Weights of a small transformer language model.
Size: 10 layers, width 512, 8 heads of 64, MLP 1216 SwiGLU, vocabulary 32768, 62.7M parameters.
Architecture: LayerNorm before each block, rotary positions, no biases in attention or MLP.
Each number is 128 + 32 x the weight over the matrix's rms, rounded and kept within 0 to 255. Layers, rows and columns count from 0. Numbers have three digits each.

# layer 3 MLP down, 512x1216, rms 0.123, rows 343-511, columns 1152-1215
170155148123163123099162134160164127143154112102132187122153134165111152102145130116170129145169163143193081162169171194128138099100116089127135061138168099095141090130156119169121096161190106
127087132094071126134122175154106100159150141131158160113109196109111149102141182136095164144105100093091108148106138074105152157106154102082134151162069161187130196126130130147102178156160162
153151154142124157091116152122150145121164129160096103163148085060144109164140148117176164129112134188084173110153115163142099121132072150126094142127092123163154103107087116089138184101096182
154106086118078112164130171107160138140119079079141181116142123164203133157114119184153078057176133136158075131074134085049099069090097107158178080130096143128143146139132144093134111157187151
177097126174133138077116159134174133122134151154121144145168189130152095146122184138123120125150133086137124157096130109090145162109129148083131108103189157076136105080110078144159121151134158
068143087118110179160131080072060123116140149137133127108124148138154210088087141148161089134123051124175125120102101134068139107102116093119119113095100075169174105180121115105104135101165101
209139139198132158125108142086088118121092155186203107184188071138091122219111139142120129168149102149091192162157141113099092113092155142163170084118102150155135157107095160139141092149184139
116078172098127121151159109160122106131091103157118159127172178077105139144097142117032119160088121083128163135130137126086168129095145118115091146182125111112139102155112069136114144105178120
089109157127136116123084145139138129106103149098145173112107143171137072099127124151139129137159157159127172082152136110138152087158130102096101144126097177169141113122107103098116154129091132
133177119173141141113150144157133129144112078080074087142096105169126135134118120148129124165124073145122143148115139147147153079116127105142163170139132128126086180106142151111159093188136089
047117120118113127121155181135106091087085137159166035165138168091097065123089140193099110103103095132135137105173123072074073078149135154119128186158116146094117187150122156148130123100184065
114133153096092143131104072120181106125176156108132112138054133125188123152147113121140153068128131148171227156121106146101117136149141084101148099202112125078148144130204127134127116062128137
110142083097136073160079113112144122061103077159112139116097135114137109134149172101156092186164146150087201105111114195158136148154111088156075150125155129128184122101116155147161112125123172
140100139145135127177139173186105160142123139085143181116164109105136136119136136139130130115131174167094132105128157134121063122132054070119154151133120148093142077165119113168125154149118126
115108133105125125128147147162131168126169108134162149122081165124162172149109146130103112103123165100100135163078147161151137155148158173111126146112156150136125195212092176177147145204133149
108105135203106155125154101128124103158134118056142164104139151107145151126151092169083116206081175172086103146109123109142120085123086204081130108116170096167116090159142122151176139167087065
183123105133099168071153180125088126061094086090106157121176178165179117107118098136130154140091165098170124094147166135138166177153144113151176138137120129146087189163180151093161121155059127
077102128147129128140152131151120185136215135137095152205093167140150160090148094110075081097099134128210144149111135141154118161127122162138142134119129124194120134090139114120102157133095164
129077122103132136145092091157143146124169152152100091116110094138084174117149144160108107162118083241100115132143117111116153139083166120114163136099137132087069171132195132168145090160135152
159126087106164143098075111165106131117163111087153122138145147120111103102149106060117167188149176185138119162076164144116136107117082127178059126206090173170088146198127122097165138133138127
150159067097141085131118126139124120072132086118117150124108134150115110144129133109127112114142114129134080123108108079065146088129165110141123068120148122055115122157194091111125125125113158
124110083102104094158064119155100158100150092103121161098114170159123104155166086113111078120112172123158115142146141100138119157120131180128101148127111136164128073155128128138119114097091133
154094123168166142063122079119154111130107029172134144063132105138150139136115182183120145154178127086124175126154138075157167159115144148177079143164154132096172115105117108086144131154149119
132141166161117129131073158112141200082108195110098121153243181083167106051123075084108124106114102139118066133100039118153157162141157046131149129106084213132086137167147105127119210163124105
155133124169129059135106075167181153131129162107111081112137111077195146142146111146128083132099143098084089107109079187144142126108145114094171100172137131180156155111115139163109125174133130
082159108127080115120139128109149143146162129125093135138149129069032115104093114129160161164144115104126103086164123124138127154153127114138106187105125164159126125119082132106107094110153100
125161069147107115140131158092148097090155081070118141131121112140133164112122116122179150134141084158087123130140151169153142091096096144157116124132163152118069094095123140115116127086118143
111122159128088131201148067107116206111146109122118169112160153155121121106160162103102091145095168099117107139129142167167107052148114133172126134147115191130089137087106116148145144155122147
148079161162101166158127118100147105130135136117127088067117078165138181123120107090085104145107107135101157094207115084160148146113142189135138181113140128179154131092075120114154137134143175
139170141119118114171119119090146158154161126110083154123125127073144115099155125160133095108129098158116085104114111130137134080138135166138109125103140176104097123093148107130136161153150154
134133112119160159116156045152157122106169154110155159144104137100143177116108084157093158190108161132149072089158150104147074179170162106149117115087190132157150107115128151092186149196082107
131170188120072163098087177093109102107102142129135130092097101110163137158153138148130128101120095126124135106160125063039124114166142164124088127154114067186117136148151126130169114104140139
152091116089204131147156101122128212148119145161042123127181118173154149105153115115138124142137113094125184183163126086135112073147092091103165107120104175079119179123110099209132091097141193
170141116112113136096139126127162149114122115065139133085117107108114047145122086111123149148114081133120124137123106169110140135192162151153131107104142078075093105101098097070131148145130186
162133106168125109074141158130080092125136156096107205140117141112084151119106161087080132092116127110130128086106140132143128109109077133057118124180130104096116088188107100081112153079180088
136118170147086090151123137169122169144127124187161100138134103157076076155140132101153155091169122095100144108160132163131117145181115132112128140186156157079150127117118162189089154138154146
114137097153061148095074155183170146141173114118150109155126072081141213192114162152119124135119151180115107143165114195099117167144116095193147108120137102158123131183149110113061124085122131
133072197105153118181101077084077076153117086144195147108135092169178149124138159152123113177155179159119170082138042149189093157171154107144092186144112082104199138098141167136144180094135152
144137156155173123077162181127158106118163086123156161117138131205107156149145124147108125111178069123098133108077087156079098107152106157126119133059151129095121182168129152062137154116134117
100168127113114152122132172132131104086085163118170094166149088089142072078062093082069154118218142142133133106142093116104115159152136165109171117097080144118158143067156127135128131175143125
133131123101100122069182132209145130123153111079136113113186121058143134143095181081136128094144162138127116126099170028094131142131141122178122121151171166106134121107106194159114136147098104
141043188114166114103133132163119187126124163108090138178197125140141103140154166090173141146195185074086133106145082101080155129070153099073088083131154147106108113121111183119134112145115116
144162138155214060117107158125160120106121156175122138101146131140095118139140133161153119133054133114158097133157143145151135154130166096149088097130112146135125105190123141151105135177167086
135113115198063159130187131132125129137162161063112117131145107109118165150130097119108169106173134151161146210167134126149111111139091125124135120156106135158184130083128137090158132137199116
095196109092134121154146173110137134081097075158098150137146108177172077177177127138121146155158081115091145142078164150130109139097148071079111038177135149100091107057057207176089168141158121
117077135138112089062137099080095192171106125112106159143140131104094125181204121154127152146091153196126149118102099154217136148121183076195065165131136062157118046119113155154151094100140123
145117167114101057179098075092110140101172112179141167153133093135125144065135078174106118170070139142177135132116133099089144100081150118068155169170160159158148159113106093100164108084136167
086149110113099133112111135143154096128133125087175113164126154089129120159082115128147156158079093160145117108124147167066137152115047121127152139171115057068130115128129188108147078142125128
109064073122097208128109084112150111163129191053166088137090155084135104103130154203055151123140083117131109081085086123171098100122118146142189164116091097097073107163157085158074097077146092
178088150138161110167122128133179122101187111117091116114134158157107179127195087166118115126118119166137110155148094086122093172093106111097154103167095103064152162202227070126140154146098099
131139168095129110125174152135195170171146184042166184095165156089176108136141108093125172168101146098169094139086073123093114108145141101099150084091129127104114155090085171156163119154111128
092202139102141098054079113127136092145134145120049099119101135117171141096111158099158150133076142183135107120088217118116194170173113131127101144149089128101102116177153185151098216161109082
102153146151099122090105110155167085143174098115126106131132063155051083139143122136138091133140122113101056174112134096133161083139169117115070127116125144141121151141139164148120156077129098
092098116158114163061102159081080122096202183194190159161127087164108149119149084180184130118096084168168139154085152082120098108111142131192147132132141115150116138159074155106139149119168172
100112180136029115130156169096092135166144074132083080094104204096079184177150142136037113103103175138122148128111119159158130113149117111122101125082120182084113068082154140121195086162084118
129070118144161084086150148128112161058147132066125165124113088183121114134155152089142192145131083093093069127108149183175095142144125096090122115084139124184134099185146107095133113072125061
127153134159105147166077132133159109085092097086149125124124110154156127144129147059089125115127138151142077113137163144041126077124099111171139189140124154094088132149147179087113132085128171
087105120109160129082153147126059119138117132117168153124140108108121123118127161169129151138137112144110102105141112125110165104153181193083162139107124146094149169098156163161089110112124176
117136077175161118108199183154103190104107097189100120077128118218123082051064190149093122141156137052108160120145140208128156143181150059124082112118114113134171186135142165131136134165108181
117086086157135142126118155125111128106125143111102086141091173134126085147110170169132138180146074092103063141212124184102131096146123087074072106130090159171160071099099101112152150156123169
124118183132129132153112062128169139169184086121129104103088105172120129205126177113076120116195092096186144105090129129113125112183145126140145143132112139115085136187140142156089090157131168
184144126056101176100103145117161168132121098158146142192128118131096116148170113157144152123113177104104144145060093168091115132161128130145174106106147175145101095135179106128194102207165088
178171104126097072075111046213124174114076156151126098143090180171124158119128132146132076130098128118127089176141120162132138106108124151085066169125140150101109134097135089093085121121135165
174099159109154113145123154128162110146084115126125135133163121081116118134138110184114132066107156092128103099155137169117085064138078098158153098124125152138191123117119109157072165079194155
084124166146130174102088106122124137122133102164101088180089136125149078107111129128125102165157094153187114123127121087062120123099117142116145114137116090130138147128126130101182057117083110
080088069110148142062098159194151084145126166140136155108157122162163153169147117139111182139114125091122179104079181128104124148069096121125069158057177108147110154129170126113067132183114137
156151110095133164136198103112136093126156148116155142133090151130160117167072113084143190112182181119102114110119122124132132184151134179131168161126065088129090150080112146098110093103075128
162073116116131118133148119083109160160108100097122136103163170146102113210138145185180136120181130157183128143145134134115134104051173121081152133170113129141132130145114091111102167158133134
101108076125159066155101167160106160103102174147117183132151063137156122138131141113158084136100163154082145116156197129213153125107131112098107206094156126151106141102143078121142155138146148
107139170127111101144134113114103150184138152087154087145152134171129111124124187153182086127162143135098202146098176098106157160161134124145083141161117143140127092236171142131133148094178157
145113121165175139160180185189144089110185115109113133169113138157081155192163132161124068184104112157128075138189110160127108068148183090107099051153115104142080094183154120093114126168085086
078132110130148110125110103089145194149134125160068110113147084179118087146119058105127136176156164121147149140130126175129152110060117141136141210109082123161167155105146058139097190157093139
135070108126121085138156192117112141173129097147142171167159116109166072138152073150137147163149148141148067161143166169155119148129125058158159101062111135152159051144153092130098105103169161
136202105145105158114106145050182108111114133139103075157140112105149116097067105187170137120088118089135111111100074088122190162091112174085161100076176183059138100153081076144175157064123111
120186215141112102118133162097139131155167104144139148142114109118120157063085151141135123091135140137158077056140141111136142140138109158091091091177157179156121114100129161144164125147069123
117139111114100107111116186149070177108154178053159092154084182086106098147142121127139075143119091129143169152127069081156092073089091147206104163148166185138156126111055124115098101122127120
175094101192125071102188146156092155172137118122138183100107160095098115186214152171139166125133146156129151137154090123133085125092084109099163108142120170141126121064147105140098168142041082
135158179137134174091123093060114121141094124103157103121184123086063096171126183120157113169147078178124081112111122120161138156106152118148073134128133173132099172123169095088094095129153082
167132125150141168142124103043140105122127179170172103128166140165168122126212178112135171112138162108131130185198134133128148191118168161120167094143138088141115160123130111105093154107104117
076138171121163122178141111073118115110138097094114076095083121124097141123149099130122140122211083125163119134137119104187164111122144096143143148121095073125143128173175160065179146069101159
164149158129116121134145145119138129189147089081179123147149100126174169153127115121089171136127059101146155127144099117080126116118135125149110124131128116072086178120108101109160125175173087
129098106157103156140134121087065142078188115135098122157158134093109088166120152191137174122231166039008049144109100084063102076089165155000137134054163143156100161067098117137255184076186152
106161133131116106138115140117115105129066140094111092109192160089062093192155072218102168072116111111107164096155101144155147105122107134098100070113104128137142099113145102122143102148136118
127158059110071127150144162136112145185122137121114109160139115116106157155147100075151173177081125091104122107138129096158131134181149127110145081107170177135081122157092130100173145143141099
144140119091163080162102067158108119113151131109118145158060079139176102118141115102130164161137138128156156104089139103100083121107127098133133105156155127146138192143189106065099171115126079
088116130120113200119114101139178153122148156090102111095121142154082114122095089185112131125180091104165149080150117162110162185141141108107142126175111155199121117173178126101135120132086167
179098123110153224144172104127141159132137155111174134087108093107187083203145138073167039157195135098138101115067168116115150073180074115170113106130141081104176109111114121110082134151093171
134104038086103077083168103077198088133075128123094080137114163122136111172080103108146071106101071097194136128085126109126142119114121160075125124139089093178157121158066107146126152108177077
117097220174134145134104103160145146133098175150098132154187117160144144060118171141157155125127104141161101058131122146104124142141150112118108147143138096113118139074116151160094184190126105
071145186099126122139084123101137119107143120138096121164134116131160097119107151141064157109111156114107172087122136088124203079073106123137127131135168147163123130207165135175129100157054149
195133139071137072125088168142105143154146146132111110154142077103136152141125144107077113133153138125127113121146157107140174159120181110088131116093149163080121150181075160138136136071113167
071083100101065047102121074093152099200116145069115087158134109089163162097119149134151116079073098121152072143140138086114153104113153116137117144139125098090126086090156110073099073084149095
142132101117115179126144158123151117146110159159095111122112082147104116138115138137157155105131088122143086083117148120129124188069140134125106156153155075136071114064131132100212110179084173
111114121139068143102110156164148140117145161128079118159095082118071180090140134117140117172164099146127093158063158135127141135109167114084114164153109132130095130154127128133135070102139114
107115097151158122185151115106086161157133140168121129126152122150159116124146127151178086117101135101132165098108133105097145115141168103108142144133113133092101131142149144107052071117105104
156120150115132131180133103108164185060170126172145145112121134046117130201152143142149178143109136082142144135138083129070155114119076139117099160132130155156184156112102082142126108088130115
153157156162037113154119189121148108163089102086085081111059069136069149121096178075096073111156125195128205137092121095106108183223111150081139060115074095204095106078100186083154073161132101
163182109094109111130142088119062128137130135127105147107155069151148084168070110125133077189116164081155145153116166149149158117137196180180079193141111154078198081122143063086161080148053128
106130138122115094164112173143104094147110058139184141156124137197066107116193155107133091136186136163147069107085136084103071190087117030132142140115101133142058189154076144142092139098103113
182155154160123064127171103094144221134108121125085138112152158122138136172107091179142102117062149125139162095096088140085133097089110140084085128178166121144139099176141103124156110110145123
119140168115077120094152154153083115123135127128143103139136110127115080130114121095152126156103128153089077068058117074124154147139089175120071213181117075096083071140094133107115113173074136
071083104104112115164140097180166070146084110145104104100144174118143137161073145178193162102192115137195118158161172097194147080142108147148119172162141128117174153206172088115074111148158103
132115127145080138114092102153150121079122132147116119122150130141182100111074114144163158141144082145096176076150057156141104108129155147120097111100154096120118056110110118112157131075194086
161121110147191160094101149103180118146198130175156090135081137135069068062124144118139150159079088120136156092097131086104128125157088147132070172149116140090122213127098115166132184099101098
137142099112100099141139106112137132180114103120166195093205071150130085158117137187099056136133163218176165130070102137136143134127135099097132135190111118133143131141152139107114128127109123
091109156156141101090063103131159074094112148143119104129120190138130140183092096156094071141121100145138140193072115136108132136121141111119094136107132214097095079092149139180166172115191144
152101112111094125173115103161102094131218177116089149105136072089127142109143190151133150142167076086130103082102071051133138138209084139139154182174140137125127114092129141113154142134130132
091165111169166097147127148175124112108112125192101145115132149103097103055135185133163111165144113156103115106088103112156077165127084203141167163162158059132189114174153071201136117147087054
197174172143117159136131082109127148098106127113095131085082135148198062157154125130174097103103082199125118145112121120120152096127092118177096122144161074118120103199135162139180086185103109
129146093140145119136145145108075117202179132107082141134157164107156124141162083097113088154128120146153159181135150126160123116192154081165101107122100149111137143086133201120142080114162140
152128160143128155142125124127116108144101137154120129167056119102119135125138131106148133194137200108125133148106063196126069115137147112163084126123059143180090096174196142141117133101131116
154041178186069097105125157108172132148123137122117083128152116180087142059070107158096131156169113114137144063178091164065090091127126096128205110107149138102080119146159158122140161068129209
110127121134172135169173132158086175169069172151151080149126123133210123128120149144099146130106123094173117112103127175110112102119124186075107082111089114110146148110101121123106096096224106
112122093107172120109100089107118219133138092126094132134062119132168196143181048165106139170115112132140077080125148175136105068088176142080084110170131085160077088122128129150137086154141156
136176077173148109099059162130086099138154095141153145092065117148119127103179087137104140107127095153152135121144113149159159107177108119169077135070060142102109168119140099112161138165087099
157104110168172180112085068104135125148102143147154081156107085085130105118086133150188153146127151078073112090138160189127106114109157138056080181116102133119127139100124128145144129123148143
140183111120132083077169136112149153147171097081121139137153103133204130150141121128082077128135119161132086139078165181075198130068178131121111168157111133092112148139136083124121170087147071
108089151140071114118109184144130151105070185085140126126079152132133151089075115110206114091122113091163172135104114172179138167107137095157113077158226129114153167135148060157152118125218128
137117113043171135117121079124039108104168097176135132168137125097149124114105109124136170128138129092098051147130125144186135098103130132106107124167125100218163169152157125076080068172093078
143134156082114094115145154134115134113172148185157216120132133122105117096147125112131111079199132118074140201126141090091054133166091091168067174117103067087117082137127125146153120178161125
078153127124073122130083145155167107105109091139083128131157178105088095196090126137096084062178125125076157107167137103085213185051156110089147213094141132110067152184187080112128130100155106
108159134206136145141115093067155138130117113107146128117158160161149089148107146128117153107097114084143139125183144136089185107117115133110112119123124208094135106121112132115167091094130108
144145136142131125120131103072240095064129197047133063136039041107120114113136202105124132167078101166156144093178131129124176210070134082164085136104182179095158140180193086164089193155132124
159116120157126118144116150130124133163153065119126110139137147155210122088149095137104113122116127152137118176156170155125103155163155146132148143094114105133209128093052134148137123119136090
138068160124100151113115154134113164099098126157148165127127118069085118147146184092147161116144089133126122125137132139173105140165153136124193201084156110097091121143113103138183159158095139
164105170092147077157124095101122144082118135166075133119137086106140174089108133088127106074048119122075141103091089164118146141158170149101117184064130112106159145068081073135201109172152134
116112147078116124123111175155140107175121114156155100122106110145059099111123107102170181140086106131139083171086151157100130156064109158129107176196136178155104144086194111139106121081149114
130105118164139165146094145096103103163138144143160158168054156137099131103148117094081123090138112161139110069130113144120112065143178079109073116138141128102187153134145114134126153144114118
141152135133110093108161180158066130096105101121141103189080157150145116099111140090127089136093165131097163142154090156130190090104129156199116089173091121137067125097134108173128116140127141
117095058113116174106145114133139130145134125132098137154110167130105121100127129156072147123158101147175114130148150153130092158021134146092162109093090177099130112188168153111138127076126102
101141142105175111137114180144086129135148160153124185170114116092114112151075185158095114197138087156132105117145136159144126119105098188143126186110190169165152134150092108170101100123047163
151157082104137151132144112212140177141179139116074123078187166116078127151166129161089159091094119186161160129131089098157153144193100134104122136095149152188095059156122168089108065103059129
141124131120128109105116159195120097194095062157098155142150061099095104112197082148125121156159177162166152185122056134153135127125182145110113106123115139054166105087098171107115177115170085
160144159158149129140153074119162103123179174147143129092081111106173098141074183074170125137094144084096120112173113109125125122156112135094134079066076089092154086037135103207121109053168204
146162129090148185124131130096102115143096091146097167155134116085098154153154119129170124099146091110176107089149090132132087141106128126115105096129091144180096086162162103122097105091140148
094131126133181130070075114191119116161181193118150144152101123128150103125129162160070131146180085078154183121110146138104120037129137155168107080124120142165155081095114140149157174135125115
165161123169175162128105175090141127129111133170144127079116153180118099155170140110184103132077108097093183173078150113118185159155147095134150095145131146202101211135147145166143124142138170
118122139158142117088096168052085133176149141141181136131111154122143131167172089124154114113175092130106172091058144123129165144144101110109119109158129110127097134153135088106143126091087087
142113088029089123081163158140144146125136116156127177110084163095139178131156160135108177164108095132137170143159079168090123183133209099149135142188142187158123136125047164153193168019130112
168129092138113138134163159086134125099152120127091125071138099147132131151156066129152148087179141095129078124131101170126140145147135115109102188108089109143181173075113164146150100133123071
115057138136127108133167113150128119090158127118178160105148176194148157131149089156108113134119122107114143148171131120130125130084146049106129117115146142170135110196126086129165127150163155
159124104088088168122152155157080127131127158080163135144162110084112107082131130117085127106138111147155075120090144091116105159185099151094128124153102134108129119057176129107137166096119162
109167090143151113127132128118074099135118173121196110113146126064149198143136128159157143074209155134110105117115109098121114145090139070072161092141087114174117120146226146175143138121059173
122168093117160085171104116095146133129065144127108203082180115084126088217159109188138135179150142158141105120117143120114154135130067142108117118172156121114061133142188145120163122154176069
117124112117133144100116153144137075178079152114143105173162165145097115111161147189095130124133193154123080154148125116091125139109178181072101105167181090140155115115167102122099139152128119
112100112117194174142166132179175132110150157123079108135152132159166174133150135198160193105100130146087106132126131146128151113117115139128081114122144134196152138145090070076105145170159167
156109152133164151175064081098083106085135146121102195134190129099108087077153099133126203119070077138123100143165150173133094126168155099134139121118103054141148061124142127157160147114214125
123069137137119156095172154096113139115124111162147178102112142156109106185157122144063089085106062161138137192115126168122187155182176124135125138059110122185170145104123091177160156122054122
130142097139153093076139096180165146105117090175059149081127106150091158080131131091133152069125085124077147160183168158079126096058138154135078121150102108148198098089129119116105088223159188
144136100116110135138140117117117170128089098094150073116094145145121147175151187113108102146113167076120170178122083093095104141142098151123152110112156145146139121145160114074105101118131147
148133117125114125120126168123129135163121181130165083118163121181118105117092111159110090122166107103108133102112110108081155163139136109110155145144151185101132153150149077150128121135128148
107129163158133076148189132109096138093077133192116133137131132109144140160144158138104128154055128132122087111193100154130177199094062110115157153122070102130161042153104150116110132124100101
109154092142060118124154121099098120189130151165141102137074156163142162089077132140145153099141061132107132106182146164068065153173116123088120162149090127124142107153090192173108184132142145
155117070164134091165174179121171150121200109138150088121083100152127112173184132119123128134152067138137126154136094147125095116168154136165108141078101130084082191157163109137134184148132108
140120131119149148086176126171180184041063161113091179124123200097069111160111155118110086133068108141122133125121135178119162143133161107134081140134124161153191109093161101109105098139139210
169123150140198124102175172164076182125138123195143134189134147167113136135122130122153113166168116082173130142154160124156092144109163179156092131125166174159122172205169105073125130175141075
178115132094122145124158142073108075110125092118111210141066103109123098157088138158147150121124182170180165108080087169167115137146132127115106176135130145113139152087119140157083132102078106
145132125084136120133128150084167180082133135145149133129099128141108124081164068094165093109100125156127138085065158117127114210129099110147099201105114158132172138139145169157153097090119086
189116088149116155133152141130117148096083151092100136155121139111095124166110088160158116146170143135090117127085104178114093119145059097174145140092113158137100139085145127087115174097119147
120125100168123167096112152078173097195109148133133154137163150132116086119167123110141113125138154111132139113206140157184158098112089140102094131090163168115148138137161175117090066112118088
162111145135086179125137134101108140185102155112105186150133132125108129169126160146102142115102087109172110127104157139137153125131150109097147086094123172176114178128080096113132142112113153
144116133162145125140105105112139085095124103160098155134087131104091138047144136119108207138166063197115153157131124085162077105126104099137138115136207133126117123144105113082117114164076077
106118142143149092117140166188104150151106162129135105134151193181059107082111130109114125102110154175185103145125162120045151155145174108139149191181085188141186156183119100086090114174157139
105121154193145105129105124102141114108125130205189178108104094064117138125088057165192154098108168087159126136157120133125081115136139168107130126136106088133087122125124094159085151125142149
111113143118088164152112110130090158200144180145118135184109099092176133147126155153130153173138106150108133113158109124166159095110102116165121082123139113164137104168063079127128152139134136
172108140184153104074117118111130165114100136127117149056157124163117186128106145092114152109103132083185156110116148135159167157138150087133095078154137112175180104137125170104117108136117091
103176095116102124113091081179159120148157108097121094087149162078153142080121108166084150210120136170106169154100042184071116155157111143136100136129187133151186183081113147135062088141101144
101122114115110209142102132127140098151107143098136096096134099150090136132113148149059128107122155057174088100094106105104059127082116101119137098123078075172113104145116120121124128109111119
196092134130127170143139199133154152167195120111201170139140161094130203098210059144088100072187190055143115119132169156079128123100131147099065132200188137153067172074076134138114036143159133